python train.py --d_model=320 --vocab_size=16384 --activation="squared_relu" --positions="rope" --rope_fraction=0.5 --qk_norm=false --attn_scale=0.125 --init="uniform" --init_std_o=0.0 --schedule="wsd" --decay_fraction=0.848 --doc_mask=true --train_tokens=1035000000
Each number is 500 + 50 x the weight over its row's rms, rounded and kept within 0 to 999. Layers, rows and columns count from 0. Numbers have three digits each. The size before them is the row's rms in percent of the matrix's.

# layer 2 MLP down (transposed), 1280x320, rms 0.0304, rows 1234-1277, columns 0-159
099:520511510482536441506499504458564512564479448454652513505455478407441534565514501482517507547541465483460520573541430464517562457527462417484479468528429473515569585503514443513495535438491562523594518453533456442532504462517467475483455482475482464522584562529522484465497560472556545465528529396428448540564429477543510501513474429396532573525458399379539551463486547538476493505551432468474513476505432522545526637497490455513556461400476563475436450520542585524441487468499507
105:470550428450585446504510437553654416460483481427499451469475522524560577561428530563526565528547508482512453524534487471539510473427480535522459487446436493579490494459463464594458525584455481491482515461464577479410479462451621513571555514487566493537557476470577426494509504477524518525469567548533510495520524492517505468514601465544524516511515469500498506539570499514560599589506505543444436479556439455518495473520504468458553472419547465472475471500485510465491469420567345
103:456491485412426485451491427570387477488595478502469446554477535442507594444477552497484529481572506546569595514557523456493463552469432450461481558384612566553530477487546554500474487505481587514455537582478483543559388507458494440462549523502556476606498531581545462499536545474564534540455489531449560475476537513507472452443480517512437413497531458480576580467467490435519504499427526523477466517476460540564493478463505551413546391498484539515565520486516471493503461432460564
099:528462475538443507477506497547466473614422463609440569482488534537500469498536496491489459496505468542504552527488430506520598469490437570466476576504526501451427439446457478456439445486458502479510555438561460521575517524518521490476475600504516525491435644433582445576463491610483615479544469413544499489530518385502550581455549427560670544590545529569456514559448545485482508563473509459624345514460482539399493465582553511511515413374460502428486525547499508502502423482533439
103:495471499499599492515425542527512460554543596458515532479456574465523494529428467449441516571481437490506438499469493528561452519558437515453407512530605516545428520568500456438487476538543500476446607523521484492493492457489398544512512553453521408477487429545603390518490572542452516524474440480520537530550485490605500518474476485498480473509531420457530554493402455431465615427507467519475338472544486499485499536478388535469496526525502465531535483475392516541406523533464554
109:517508495508563506476455399463461497443570489518485467593439397492476467459493511521504477487394565465520494498540493529505560542477588532517370466459491428406567528457469525565486492488539438581517607523471541557557499516475537526533470462498543488492494518413399592395498516512513566482480537547587585507590519533571406486495398583562556522530449483476498496482519467459449596442537499533456445514389548545460452478550500481469456456480494530459429650439454528469503468498572573
105:584533519502523464374514481558480581447485455551396511497505526482563481499504488579560497481539462370510413542537523499487603481479535539493442485403504545463569445511494467535485425575508563518480618461410417478519410460486531440508529419650541388499359512469499465533442485510506533542386492461442501422506515581513522589530529511449462574406546469511510439564415537420481485501523530394474539554547537486548582460424525477526508456468445451470481511438539454512436468491592434
102:495510531530469503414453497511428541474481504451522575396547517504502449486543469470442461409506600501513505487466620558464397465463496533493421524479494437488543499475481472515509534467610482565576625435586581471501475547577567453527434506518508589379524482522470575559462482549531511528458449587521589493542418416469520524518506524478459557503514518493422519517371467514523500542538500569543500606555459467513558523477525504499430538490496521553500540469623483542516553624518496
098:498483448535477454512569555509602429460517512507513482451520423557545515534495531539551585464525540541489516503498482452511532552506461504507518551523484354456501486567491433541508515471514416567431513523418496459408556519523517505545432595413540478510451557472493501515532464459466460562374556406515474478437498443477530512532472526550485529570502587484432459463447515527483537420457597582474456519518545396553472621470496467538576434536439544525434606519423453546479493508485512
096:418486526540453484438383543598499508504527421488503372503498508439499507540434440501508514499497419442460487563487458554584507484469466474469543473465585478579502487533537456521471496452537410482524521439586508595466468584529532513493507565607540513502491544521536530473495535499467482513426419534511425566462501476517491464455515509495553462523531511473464436576470474564539490426472552496572476441506536489375392523466548580467454483590507620525522635534369464460439612612608501
103:511491432484501534528506546505386444526488534506555427537554476487482464546423472486447535450538500515434442449487530510604508574523479503467514474470475519528474532531547611379504460485550592573478465566501514465551495522531509546544570481535436520525451507487441551571575583575484462572536513575469446364412470472507444498466650418610506459443522473510431541535560452420487512535441520458367484482466525400437525519523571470439526506576528494563448509522502531398477509491497495
094:521483534473527433488472590387486517410512510464434527574564437498470574515422559593608562498480528506393428514462516464445504481523522478493467513485482493521520423483503468467538482434564456466546514521520549496466507562562458382488490443366404520484455559476560563558457438523495484511511466485570486550511451553511453577598516467435439461546490481486476475537511647506490591456451556510533432554481484512486453450510576528492467482472529456479518517515567522480364509461469503
096:547465535479482479516505589479525418501387418450458559433494511490450511461493480518502513502538520535647489480485512524510461603511478488492463573433469447564527528483525512517496423467500484422430488481440601474492532497480513546455552476548502591490481418496540502521411462479564414500574474454600515487527348545535506392577557610460567486485530573507467661451481471497527475525564516534456471496468486437463471559548506537505477371503540465581431435551491571570523482497506484
096:582563503528429415433461515512460401501493500468434389447448494455386516540487555500614391521449504528594483564442590484565513485475484483411505482548511560418558479556521550525462473499489466486463539445560515503522540500446442449476422460459447562432531497560492422540442525562540431476508550450492477484465452359457491538476573543473564580472407501477622447544385448504533489539568486473487432500577502471578381409568488526487525404528518574508489511551474540486497520488528457
101:548491561479543619486505528457466522453485565491499519464506516554477476634466445417446496552509465526442498477503490480516527530446530470446511489570391567519510489585470368461498553485514449416541489512412481481570458506558553502550522536554502518512531509475527419509389476495592485448641512561570557513549493530524494559581533478427437512501509460450530463630503505524437518466546529539553512539552519415476444528476561422549442518487487473444506351483538472540440570443477519
102:508529568609400596481511563445418570494509493489520501496461483492542454477505481591512444538541460465543477536472487440443552491465517461551544417493525537497521522550547501494551519484460576504572544483543451524470422472550618540491558491473590461482505501596436558521493532452412531456478478572521606438480496462584544447544529442626549614527519463444580445551480513491477583439450578448366505473560458451559475508495445497497503488399532508491498495547518497579493499471446528
096:494415406543422452542471487523520415445493414538488401441471527513539410551565462444497509377536399492535494499501518541548462522465580546572613462550511593600501561554419484519465494613474594447377493478476462494493639522587596544526506430542458481588456424527543475471436566570555476473487562647470533499553512532515457487489508534615446548568606379453411464448518434485523457480506484438544490525482539466421510500523547501484485488539451448542433478467498525544565464439532515
096:546523506461489587465521469426555552633547479460460423480509453475496462520534478508392582509561570509498498458506535412535390496438514459509458551488513571550551472507515471459551446541500394512567550519483555505430512439460452516496486429471433519600510502421482522524476537461442475496530544480540401477524369491455531503455494489507618451540522579539524584468591243551452473558481524452554481519537471459451505556437509441476542392511498453474446587481535495493474525536478484
102:460445532506537429508555507501465422471552557516549512619421536534532409522383510592493492537478478398534441484585428477527555580580530494486493593530429469492512508518477472431536581425473438332565534482522545492542486558542516432467476445521481541480480466478495470548427499418474498517526432586466463506493532401527535537412574487460459518498522488495497519466521393463585573516476485497446474513571458497379454545539487502508497529522599455495444492543512450510500398478454476
099:542560489496530470490432500517539513494532529507506486587522464556508448484446542502549649437462448479562522419504472544501455467526516564502513437551546508478589529432572519506562460506542489471547485550491474485554407553478448573508429550516519429501534531554567464487393544524459479501502434499406600466430453461521568464453529476484480438488427521524537467526557473551549539630537471407450533523461524512435491593417493469482590391551520487395533514486502572536547523445547469
095:569511487509449549447507464466546542509486475440423553477512462540455430592504575516506558562529497449483595485553400557523490473501482564486519549531475413711646509522476503563507504535493539537469489489540468447451496512540352495493450552490523521423541535413480560508478458500482454459501634537468475394434448520420458481562552528520500490466471488360473554465523446461515428479453501512469522576507489536547484564562419510561446465441459508510555422543421525389474573500503481
098:497565499470501487521520399554443478495470458566415389448469510513424518639336489536535453499545494535568482444398550522526532576487438584477501557504511527479516538496520510595512457465532522526511574497452505452351472613401496501460487454512476499470605528524464473456544548483430494546561426516528508578554487557488561492596422452439601494505438459555530490497487379511537615533449553540432459477579600494508499502454431438562458442540470497594521550538499423582522473488573507
107:482498537455515534514567436435466529528432545500512499450457482480432551501499555528472457501496562561565474519504479473511628467492455547496474468572482454484497387567542425559507508527580518444567411564460453411547534559520453493481479577508481482465530546525496481614533363541460564552565483459466496480523512544509496601402483434528561573528468553493515444480520416508476535536552546519512470520509591538480530515486502451439498475518396462482495418424578543494463471464429494
099:528511508434497488535551597475468440474533558441615430512503515462415448578493386493531510450505493519453497518523458471462495465469456500576557499486455513478521559472588480496477510479563442533463496474559419532521502488491500568508514476453491517646469519499503516567519586511478514462565470500457500573516449468603571513495503440533494466474484409562625469487440398400452521409483541497544452498472436510552556503556500524535566520501545493535525482549418458534485456458512437
093:565471560543447458504489514505450402545428519581543527491521444583469673470485498463567447359472501531483519493454532516520530460547553468473456400465552513559557531525520569483447561443499440465438519519486474584489540569526488403486468493542512474414504514473499530514597471530470548472374477452482432403534555418483501514527444505618533469521474462539527462484465552446532515554407477558501437542528465501465513521440511537553525513499542478479461523473448455469518458506504502
092:534517500478418590406540485470495483453438507536462511534486508558578451503508571528482575470538585494404509528473484543414487525445477526530556493530440616511508522568534477589542482534483438555578525419535525555407493500473552513562496567373470509421550444508533547513481547552439608471476550528444541532505476526533501489466576451528462469460544523465392400507415501493524452521456498503523512453464566502571482517504513570563476488401458496596516511479522535478546446397515483
101:591453469594509496504498392516425540452478540447546560508530538480529536500507535538476533543563504443520595424388453547537394590490503442483526472540468416533534508516455490470509537471427486450593594493523457531502503461454601383359510490520474439461499523428576442530488465473469462532514581485431512502440468549530476456496538480449575463376479460517468504467484465474572487581465494460456473519414478443534545508551507464492557514552482477501560498497427596480596481482551401
097:513582443611529450531415578505464545500508546562565410524474559513483543544547402438453459459458439482479557511557551479563565457497513537352541463558507510483460447542528505472514466494598497495560458558463524488501539481472502434439519453431493474470535583397456474516584512533505450555482562608433548413468570484470480517501496576520471553528445534511511534470520585493514407488479482520491470529480461553501584504519473498506450593469538471455488491525438513499562561587471463
107:474581578505455557503511557427534420538464440534463411501465571443441476546478476459501530560532506487475538422380626562494581563424459561572557460621453454493525531469505400517517560493581508392575552474492439544458447528457567497531539615542476529503431522509511468475494514495412533426574413538453492545475536417469411560418538453503533512509522497580429469522498472539512489516482509501508594509521519550529471531471436501587468430451447515514583521500405546445543540447585519
098:506473495515543522550501548407503432510514464475524454542483438559429523500465576461528420496460539466528524519523497490540482415575549449506462464531551461490452450523462452356527422487570540534578443546512426495504493499470483494562499523470443477483540477553591455519477455511491477609489429512605499529481456559548509418499498544587487509448503529559487392472479535469434552447414421466612507491548471468479397502537448435449418485639464497481415525494570549394603544479588495
101:443565524546444557570579453500556511431465503522482546551425519466555449445505504503516464505457440523560471504613447531538541452481511581501458402491501490579492495553456571448447493484491394522524603500501454535466519581648539474485517463410457412467518516443577485650469500451515475501518554466488504537510499560518579459492498463430443488479541466435414563480366448486525561539488510496520560507495481571446465518479502521566548517592465501491603418454413489431502578496505495
095:500578555556513446411553476434594480453494526484498506517529524506472541404479511466587545471547454506519370448483447452453451480417566610481570479545507494492611621571562499574463441471439530526502473496501447395520500470524579588530484379526555478414506584445508486536391625593512483531427401573496491522534552565502541553556442490419458485430545460505495485481497480457539517409443507608461500464449510491535496444491517492477590515547492573426500468565480458452428485515565558
102:481449422468505548435470451557555465540400545544530484604461473564452418522434404438539503454508542481477514540506360496540502547415523507523460422614503493532533574485515483596505525566566498440500531505511535492464480500443582486513408537502464534468616461514537580490476501512454509498513429439462436612481538507512477580418592495505569432411426568557564480468527513571561501490532374504562466521518445414484472497365493462552442489562440461509526437521495490476542421511489539
110:545580541601539524521534483414612345542463448396517467424502459508509474455482517535536487527433517626471592501463478463495463506468527522586453454496483591465601407521436459566499506532423525478538479472506500460435451548549485391496414490512420536566408450536473501644512520526531475461474578447573474607568473529513482471549566473554478522505548531507419542506470494492516634516627569521569482484521552448446536608468522459462455569430378445531495517488484479456594456520567523
094:458442493489478481498527520547456396605457629508519474467525501495575574501457479492527504516536481511387649565423492503513557539474471541473465545498455449534471508445507460468434569493489434474465503524529503494509504490481461541448549516581539386501485456547430604521422521472498462362461527586540494347547540523438566519538486492406449514458439498489474528521478444533537596510533488547468528452627528510444480438552544461458527553463559556491498426496491442528491524523591532
104:490428467460521477586486538523487475558367501531591482551493501497509513519489470504523421542529412533444438446579487402484420413463490480563460515504494520516445492464440533491510508372497510456344417607553544509509476495591565512626518465470557515465551497532562537500555431413468462492562499497544468508384459411464482521549500476544429540517505505533539586487506485528459448481479552491541448527561483536505467462465522466470479578521553460511630491514555473521451573545511492
097:451508467596559540526453519579464454543492577488577561526493436459454562494425484567532511423530540514388599481440500508505450493524537545509560509528529440498510517497535531473544544550498372499584460510616519619467486566564498499515531523527478457454596474451462430468480438543517531466466618464442384515479476561419394504617477585477476422492502516425482448559586464522539460436470496539509488564481526434486438513553502481414479388482503542492464492587578523455455531572471506
104:512543523451563571525478486480545423558481564533611401424497527496462405518514465489576454467408531549551564591429486585547423431445536573460499565545483481483582512521454508524559489437562484563521474536501528545436552606440504511509483609455475530558474459391504572491492427539478534614555521512458540523538508577514553481426463498512460458531403469401548489530476509546459514400478542488462419447497480560480535538532485433458561429452559470445508594457620473491499444555480512
105:459450571542524474491510583524428472545487518580473495554479478416409467450601545479418522557520556492468441545449489489428463506412514434455470496531532621408500492500558509455455459476488469448530503574552488517396514510519457499572612534513562542534457405547499453445489438483553553558452375495468496488567483387518398469591564461456576454459545413506616508472572492511562385511473463475575520499498537544625535473491588553456502513465582456459517477514514499511497567477411502
097:503452491554547415548540505563387549517480613560480531475604522571588561472481615468529511445546531464404569554516493456371527462555438544505510481442464480486557643404543422376459514406500385536497501458580528570474474540538480452422516424478503443485537515447516461527426558482360590542467407410499536525445641474527531469490443498594501492536523437479458565530475484437486569528543510446530528437487534528459506486457519515539412456534473519458590504488481506489557513545543529
102:453471523557518559430558554549498584515328413566422467479418523499435597455543519394521449539536533473494442480461423419509535574569435476567536587556520593460485575493465456509441482500498498501482522489552469534565505497557482497629450550459621569461506451519457465504493483459420490458602473542396521524512423490434474527492506465526628557442463500550521477545585507534533492551509545475463525474477378463545518557523560582523474469540489503490470498529436442537514525597456520
102:480491529477412431546501538482410476554489443525568546504507469508534457506434474398496427500457397592463577484537609540462487527500603460512450555436486494553541619495437569533563539593526517535406443449469580461509541496456492500506432474453541414501505450592533421479449518517442500551500467507463520554419419508582525440444518430492533466488490457442485542471460407560550545478553495510513448479524475419477483430541485519441510547485488545466494467449441428569481504537592551
098:557554487496518525456472459537513462475473457572511497462536526392500551527493460505503562434506557461450486511455524563473471489427435472441564458490458444483450520479481495554483574549502475474510435513403535607423503524425551460525446509552474586553438462497556421485538559587562449489498603514466528557510564411463532459505499501561651450496488474558455493576381470458529504525440502486480502536468636494461556604420554521542487437554512584531451485517509501458540441442542523
110:587433390524529493537512397496560503472561511486498490512523492499581508542621508476523483573515456512519535506481534434516464513483495477541469507507334533430503451456499477593494427450625448494429467430488405599555458457491527503523429471505473420554441453481521495545474553532548468528545498462417465558501485542489510442481508440541530604513452488490523521419458424528466600449528445508521468510560510460526553550468485592414460582505486473581447544442432481447535496496525490
# layer 2 MLP up, 1280x320, rms 0.125, rows 1235-1278, columns 0-159
108:444525470487460562489627512523544517446444447538492427536572573538640568505578485535471477458554519557567506469579490370516514512510480538579528517506489444460467515423509461603476497482474511629480545370494554471428497486492466460540463550516473544505534517474480489537425600423531552489550461477462541534475491482559569463497479546565485501477513505471485413548505545524455422488475529503520462435505535375490476460378483487482504432458577487373535585397508478462537589552561428
102:476505431402520491473470455575466455506541541392632465537534465451646475544529476453494524472517623491458488577499457506446430522562496547428531460407483490513514550439473511592440532574523538623520542513462444507587545498452519591600456530477590451464398572533495522547514478515530582529485557482512503502500531487509501414463491443551476501368511449470423422415544537479528469467428487496552492479516508467561397540541565515485494589571534616508438516546474546538550465394525497
097:526571602478441563497523572529528542392510425481545471494480447503441451479532471585495532474473424532511513583482440475574419531561537521516494453498514448504485496532516525470553520553541481550439488496462471460517481567499576481554502545598508442451458485553489487547397413506490453437502546582491635576476469489470421513540448546508465573513509485481517490419520527539477471424512522483489474496471523416528557423477415496474409567459499556490478445462508528522570494554463538
104:464528542511560507527482457511487357494539603463512488590499488438382593545555467511400500423507502522528374462517439453480531433511388506513462437524545486583480522488510444485503508503475537547507583530479550522538452446588439395540420569453550493461547625508507515476512496451432447482482473471577571462553459521515608491529474582527526507531495450425566496537475527496503584529492495595382474508484526431502428423476480444608471439546450452496463497481518516572460562544518521
112:568441534474435551491534502573463383463488495490479510531514499510462494482612564584459478527520466420504565508556570553497532469517519445543371471502536432552431501501517601562558438408508448491591547413477445447543542512513596463532411419473445500412440527487443500470529429457499503527449511541554452465494426496574534440504505528480572524517480565444583582478528568599534469464586651547525513518475441549519469536451513459483376467422450390483526519535511485432468550640608505
100:486483465540658434503486514504503415539562413570514470532469502528524639475509489474530404507523396415551548553451532443607448537521546595539505556443477532486522472527508491553531503519478505472442491543503521506529470522519535470534443421461439515450534527500395590524391496488571551548469495556512471409525418544511507525522509481552571626538455463547557618491469523501563586502393465503472464465544373465639449478497460446594426483568480511466504519482585532515518435519515508
101:594425506516519413516491386512509529421501553531472537458520531523554432448472413396511434546529514465517414560459517573527542490623552468533514468519474577454408414445488552522517438473600415525521524492531522466426470501498536457512562511461510551423386521472490577445490439419584430537529489522485494524574477483483527487502446509578510493548586506528506492422436540466451505495505468495520544545517471476531454509492471453594432483354512410498438514459558512530611548456450527
106:537460523415570582483537476529521540565341499542525594476448517503511566550612539473467458468575564401543519531508560420466488411447462514629459459522518549545515467508445560533458448531583496449487463483499484623545445443507451501549530515448497492542418503449520482521502474507484505491442493500463496415550506547536537527596464437603514505448565467474518570507481594584505527506534475488451529472565514592444459492505497537577520449463573501544530502448520479538429454536580521
101:510441466583485495526509481584399565600516496523463508462484499454466544477503416469483492513444413466559508418506524578572522580478526558434548461543564523419450557531453458431553445544407424385553489544495376511518556527534577511490542441425503474537541492534525460467477451454532515497509432504543551542458433596500514440491475476444568555496562467444492504435498541521492550425447465419489504533456612487507505535436482540532473496504526591485581565548483410502448599457523535
097:493426451583457487488469545492504499477520476490475506528511455481464487549541553519550442500459469403537534543483446495554529437547558384488572462472470473485452528639485618514569441544545635552542449467566477515459514529542455546500601406485512519470463550589517491552514503493574512567571475504495441440541496541489535464430463478395483446362554605531471505434515462427488638499531412506495568494545535509560462513483515542401535425576550499552443577463595595411447543465513488
094:516542431545503548512477474506573571521490520526511466464480497510512410554532541496431478429469460464540547471579481508483536436469481521455489541550404407474455472542570429497503545591532442513531501515509431529490506495459522547564451574542439451486503522589569432456519486448531595516447431566572527456427559649487488459502544410553459497524456566397552526535395425512510557562497529503543525475498553452599478515507557379470461495482565523380465458517480444469578461589420562
093:514470460477479508514450523502482419519500469426517507553447445458473451525410553563567525527458395607447488527544489523465504477440532487601472529579492488448569541510464477558573513611467536476447451433524490466558593501609476463446535554506582424520446492568465543483470513424531513485534516449492462474523586459510430508464496533542492517496493526405523497655483538535467472427598479512485613408551575493534545486434477452429568466555481438491426529515505531470460547602485482
102:518575595529427570440553462467485439551504591488456454521477439502487614474506418516445474539461562398546524441518508528434541573493484493511577435470549419542493444592478466457501405408464526521556494506538531516461499502479484467497439530515438517425552526490524541595537492600521423519488482472509573540490462555428445530452499471368453514449466559514489416467510482545548508527511491460558469551513583594551518484501563526593428501493505489516532442504467473591448622470499454
100:563491610457542667564457595463515527499471492476527459563435475545552398591404501553538525507508477465498460520581502386436446428495480443467439455513428478514547486548533511525508550546565413482615560502553528573436438541432457522517539444453460556569537415494554493521478471473509590531547501512456559549428362487464413499505466505476493430482551557429542545491527510490539588532542474388555494579499521420477378475415544447539506507508429435522438431506530494487556533485441511
103:440506483454470468511488457467559480491473469515488446545534519488552517549496486452503464558405451524609552526533415524479466556529442453492503537567498495610425393507479505499507533466437559621515615403493493485575541489609561529436440514578505544501584623464515397452613518493481425494488442611480523509435527427475413518543402498571568421506482524410500479515456530514428559476585440529567490492498545458577568437466538464526477509566548526464507481528507518545452487450524475
100:458510483508489477539547510532431479453508519516509542477467492578424484501461538467411475449447485518444476483562430480520486454500449491534493435489473615580562463518429460551554509581478556377562538630417501449412487536577424541543640462543470567515454574452514545479529491511457532479530525487458462495557488602549536525377553471594477487530486499529521462506580499536539516533530468512482564531541564525499615543469408442517420521481502391507486516487543456465516503493481493
094:549568454559408531465415479493510514527453568479521497479624429542553517440506446451457425472570538441620410540560438436522501541469451497405515417531468525527528493483551573481549441422502515478500495545556487510459578475504390565514504512444443560449500544493607462517553403532536422561464563526470447480470542489575573526423532558526488538570500496578404458482531503384566468506517493534433510483573584518552576492492438494535548549440521517587482498522468524524450581556522472
110:496440448461524457542524463498515414568501520580530533521472528493554446535486435491501440550457512498459540586543509453467462437505472445563564515450482491494452414557579480423494479578482480360526546523418467484517477484571514580448422582594516375510497545419542512466506487378487496447475554493550451494474512521515443521494503573460444397420505505441503510569560554502504518472474613502497560556567478469533548529506558537540446489485549571516457581518584421492443467493421514
101:568560457472485489507470468538503547501470504414469470465447461492553541482401515486414449497454563389544578435545558577486450535453521473534483441580482511495552374490493556462505545511513451427478482465473506503420510514487516427516580438489431428462517457500451449587460467500479479546493509500445527493458504499552509595512459515481470469545451423535564589539424450421468478598589633447447415505561526513456579525504477547505502479491473518467403587569620521460382478536563467
114:544364425486522488482538487493544559520466461404510453509533485458442509544497491528594472527548607489515474556537457462423460552548495482466508486499491559496513518512523503605480559592591500569511502523533483495580532416587473524552548504490460453495467448507437421441451507476510544514486480561488453480656509484412494469448520500431485588471376408505487555575493512570477482565452518365544558483432580484456527478469532482503433564413525471450504560568527449438470517521568500
094:498527418545501481436507405526475427573412507607506531441588494441592506482548474518361489490529545551484494530463527494452490490547569534429592534598477546541563551550662452494590523513504583519463542565429466404558537506451473460469519429460422458509491470484529532523404523535463440495534498404569593557598450445563453514485435414503579513501501431543520398506465513488478537572533603417457469452495586467516501537555536466536475550518466461601498520551503439493485515492568534
107:559584465553405540431477552425535365492509484451553454419555476488530542401543548484538465462482494475551459465516465513502520619411482509455574503448530429404470532546498497451456526577501533499391433542481526598498462519540420610424506531540436501402525417567454556504493468508579491471474542550525495419468572433563485531494464509500457405522502451504415464470607498481545529504497514501510553523539567498511395506480536382496532550562602456446542539460527477567501512546518529
103:617448539517504537485481498456471513473444460508565434578483486464466598451420527561479494451475571490599523488448553476546558498520516538490513626378537533485430472440501509529584464460487539447561534474501414492496413546552469506532567497509505482574516512593499378491468503544418542552476503558554481533560515489512422525505459494533529451537476453484479449408528564533551533471524498469436524507467474579497503548556517480466468504545437439528567511383556581648480482489479512
098:475471455606487552482437480549612528480468443562464543457504470575422473486476482491489553451514528542500532501539529455513550516465502464466465525516514543626439579487434453470498583498512497465540525481461551457499537442420463512481464482438579503466469576480591433517566508361545494542449420506516481497428435527605421528474420503443447451466556436498479392500490481441595469516507530465492586545559491510470550447521489512388524525482514496445553510442400454535550468428436527
095:422467550521544525427425520527462477495533538465529564457496495552632453590560595561501405561510424576490507541471568498448489458556417577513490468546542434480554510457583516494618537548426502560346477530508524431462480533548510496538468565471529486619587536541509496442463517506483498397465501462470503597507517515503392456495502471465588573497535496476481475523565522586467490526448402451492515567463535494503520518502504509519523455580505518466551487537479494402515520407447519
103:529455478432560539550505469592492523499504549557458544538506555422459489474548471488479545507477504460523508531483537576560445472563511530590461446463522528509536457494471561540469554498544418417470499527495455393531535515423502493473537557455476345514430468558442595482478491477531425459418399493455457452546469520541454482484495494541517467485439445499450571562513546456628526516503500661471558518491582556488569485414585564476666556456503476432465514434561499467506564561463406
098:489558432418449443446410496463495476510500493469613606511469541454586525526489568544533475548520584523593476495431450461556518569515434469415486572455468399430441472513469511611517513469406591556495483472609449517428533551521405485584449515514460557563478470611545504581431580446478478492565497429479416514547478441465536432540481468490474505488587471560449439545520608447515551462531416489504540586495566485503448504483499534586472453465496472535523531502423508510417440508434481
109:549563480514510557521478497486452488480509492528525483492519496526492419462434611526501503590476551465397461556416555415464527514491426552524451549595505532585504492538489591555493398559584514431547493429580540516446450593600507491552479516539445444467577517523444464548508531414493460456399533455439555459523506526579475575450455352601530539491506465421557443511369549453493502476452469407471485583547494611551501516537477452483418552480505586495545523582526481507450478581481410
102:466481433544517523540449520422462483466532536553479570458488438483473470570603549582426423472475548525536596467565449665492445578450450505424542419479482465521521449555540505471487418431493524571520485504586477425449573434520493563502554482500493534406536540531494508468377551461568485431436507556504509535551587537559545571560450437574460478489468470466516434518465531431551509467518529485441485506438492613572505566603452492501466533467530510499506518504469413555492459448457492
103:546447588560427508500516511509469514432455479487555495471544476531519541464537576491497451568531439624425614566531546532493455530442454519402476568545494457474519452478498481515498406581459509468526541528526529378444512474431555483482569576468503491531464491453513487396517543448537489459375497527478579586499557458556467497500476420600459427475557563556567519444556497520534496524556523575454447488502520535430519508477591576415447413504613530514564399492436501403520437463469483
099:465514543459571429439581520502559564548520458554554569526554508515472482479469549566437522493448497491506462527558473509597477524389500497422463503369512442496448492536551476481542465528485518387508534494400531538341483422568436531476535553568560459498497546449423439551476476460540505571480451512519484433577523499460463447552420551524651421552462478550567465547440544456508549515478511527523440558538545457417446477508529583465542441428378444504431492520540560453422496479507549
103:488425475451452495470508521538633477438476450493531515425392492516489604450469515506586530529502436518548534495503554477526525551500502481531522581489494515464485553590515469594498629575528445540577510497558567488452446499467481474493424476447416568574505575518448482552464480436479451576530526504531591568482523466563499483503475489524442479500455467507567427447575526525473520522422479414526509532504490485531559568466506557426533475501541497538512379552427463498530427519505486
114:414572488451459546482564423578596482521496476434510551451493511503409562483442454446561554408525435486411459576515510539469553570432527463458508521417534478438480452508540513611483499499575466477544469473627441487582446401620573494521490467557466531511402540533375530498500551572524487467512530494502533473542536541552509481500483439545520502486501473538405530456522535433432618475462471458580454462478525503436470488583540434545522554462432538369523397651465479486470453514452493
094:594449636453517486463490574473567485502550523551560597533425474527547503492524517567518502533500471593529537421445526401471463468479476585519461430439520423457515571539491441511566457464464429465515530496558541455442504437531641384507451450545517485516479460489521531568526585452554503532447510539590581517449496529564539473425480552410488511498573558456469522559491552550535467534475525546490519448581498594512352508519536486539484494431440535417505447497581435421514573481480587
097:489511496483485634523473584507456500543533522499553514555488497506525476445500449630506484544505560387544486449527467438543440508509514543472493461529480482497453514416558563503475409445516452542497419466483520478547518475501436444574479445507576597513518499547465497498467462462459522483523492566509391461526438466494472504519520565491527539486562514507558551452462550603466560490557476496583490540468544521392586574462541469554427467584450492516453462504527591519437583423396545
102:482510502503371476421587592477538497461579550514528534603505506416461632515472545519443423465529501465507519583475455564550459526552515461477605539495496500567460508493473609422557536465436389514479501545499539416437479434532433581500518552470432470493360657498468511517493438416522545479462424526547543521491526455467438516490508480523525508454520495430569493473489518506534541428471591515411541404482514530510451443647584523528513390438388502466526535513559546489366578565410397
110:595549548490411445484536464488544478494479461435510566513440535461537490577409501584460510550583593506463515449517535524602484450586476554479506499451577475500398538512528440380515459415505561477420534494587407525495465516477443467490463540560572541534465445507517477458418462590532521463522559469442508513543474547574512524513448471617562500512417550516412457514497462491441502483500515429498506547464522605430555561408476417520412415540421530409525489435461490469586553467473470
099:489546415545509449505595587445519592481422508457506545561536554597488447553420455500515544465609568528487502547477470428527462424528464510541559496594411533512475497538443489457516497503434551526548478511467521511623474470513462522526570534557510506498518629398563478574550521528510507529484472381529473567457529558632502577506389478499434453477500502597499497530435535520522518520468458536534520582452477525472426469489539416491393458539464510532485485429509489520536438421406458
100:497525499546548622422385494475526520519509493464474542431466512538561494496483546442546535463620487555562545577399455478465455470506539501491531521527469539533465471492511557520488473526549454551502533504524389544552561542491486471615517438475572428512435509463588449518474507439527443433538512544452534574464516517442508466583488508581553573378535546547493434489490499375579445442553526480500501473501508408505546456445517556501571503442511522489541517429464494549553428425532551
108:539456459549442587491542536617488594411474479450508507491535444493529515501446529475489516516502529481538517512485503507543468456565439501468609503545434410452540555419502574465585516536448483487505540468524462457484537512467548463601541412523474515441576469529481537384468513526570543596541432464428538479499499483554521482469419510471493604579452587558445483484548558515528487600501601471511483440514464521586542496525513516525419489444473417551420524548448485480505506558487465
100:406530457530446522543556556525537444583434462528458525567541499541464488465409401563497361498563414509464556489466452587491573550432459505530524427505481534558482470453433546455551423398430475453552537485490427518382507366492465505464554458438544542453500572494483555447535488521597492466527474504492555412408586492530467615528457468547584475602516587520490472501520522483520486508516493489420490458525466383522588475476494562535568513478426485558410498522469596526526544589488498
099:518473480469476505407495550491498438548525404621443368545531436528503600492599529527496426592454554467507474567566571426486519456461500452412524469498476537491532581569439555532501412533617556511453525475465581514487485485473558492474432502386551593628529610540492501444471488442482466463510493462482521551507556589469414480522504484629523488517487475515491451568537549460518507441516498418512493499511605566536475534511519558502483557446469544559506472489443481532545596443435501
120:534495502487537440520460439507497489340497401528496450470472473527573544573536536516627496432516543533513516547526498535460439479505453525551518484463523495472459412509522468444566382457466490546555495497455537476491509512541561515427482495500551531499482543477521496564501409471500519513514431478405450573512494438532441481433485459537500416552474489456500563501531550577494491461475477532531551482501544382496524487490542530451507501409366475591504512559481494545568551548517477
107:584474499532395497476474545504487457509470547469515544425557441461484538493546588506477490465523510581615512532540570560534515567493528462481534443505542512526504512537526489460492529522504428532388460521420551503514477484517483571487493494537535570535489586493482540432524552405506397430470476531591460551323418490618461523475520537541551467421619484548581495446499476493510575468545417495599529470519504475496501565429452428409563533547488465495505571505437538580407482427509514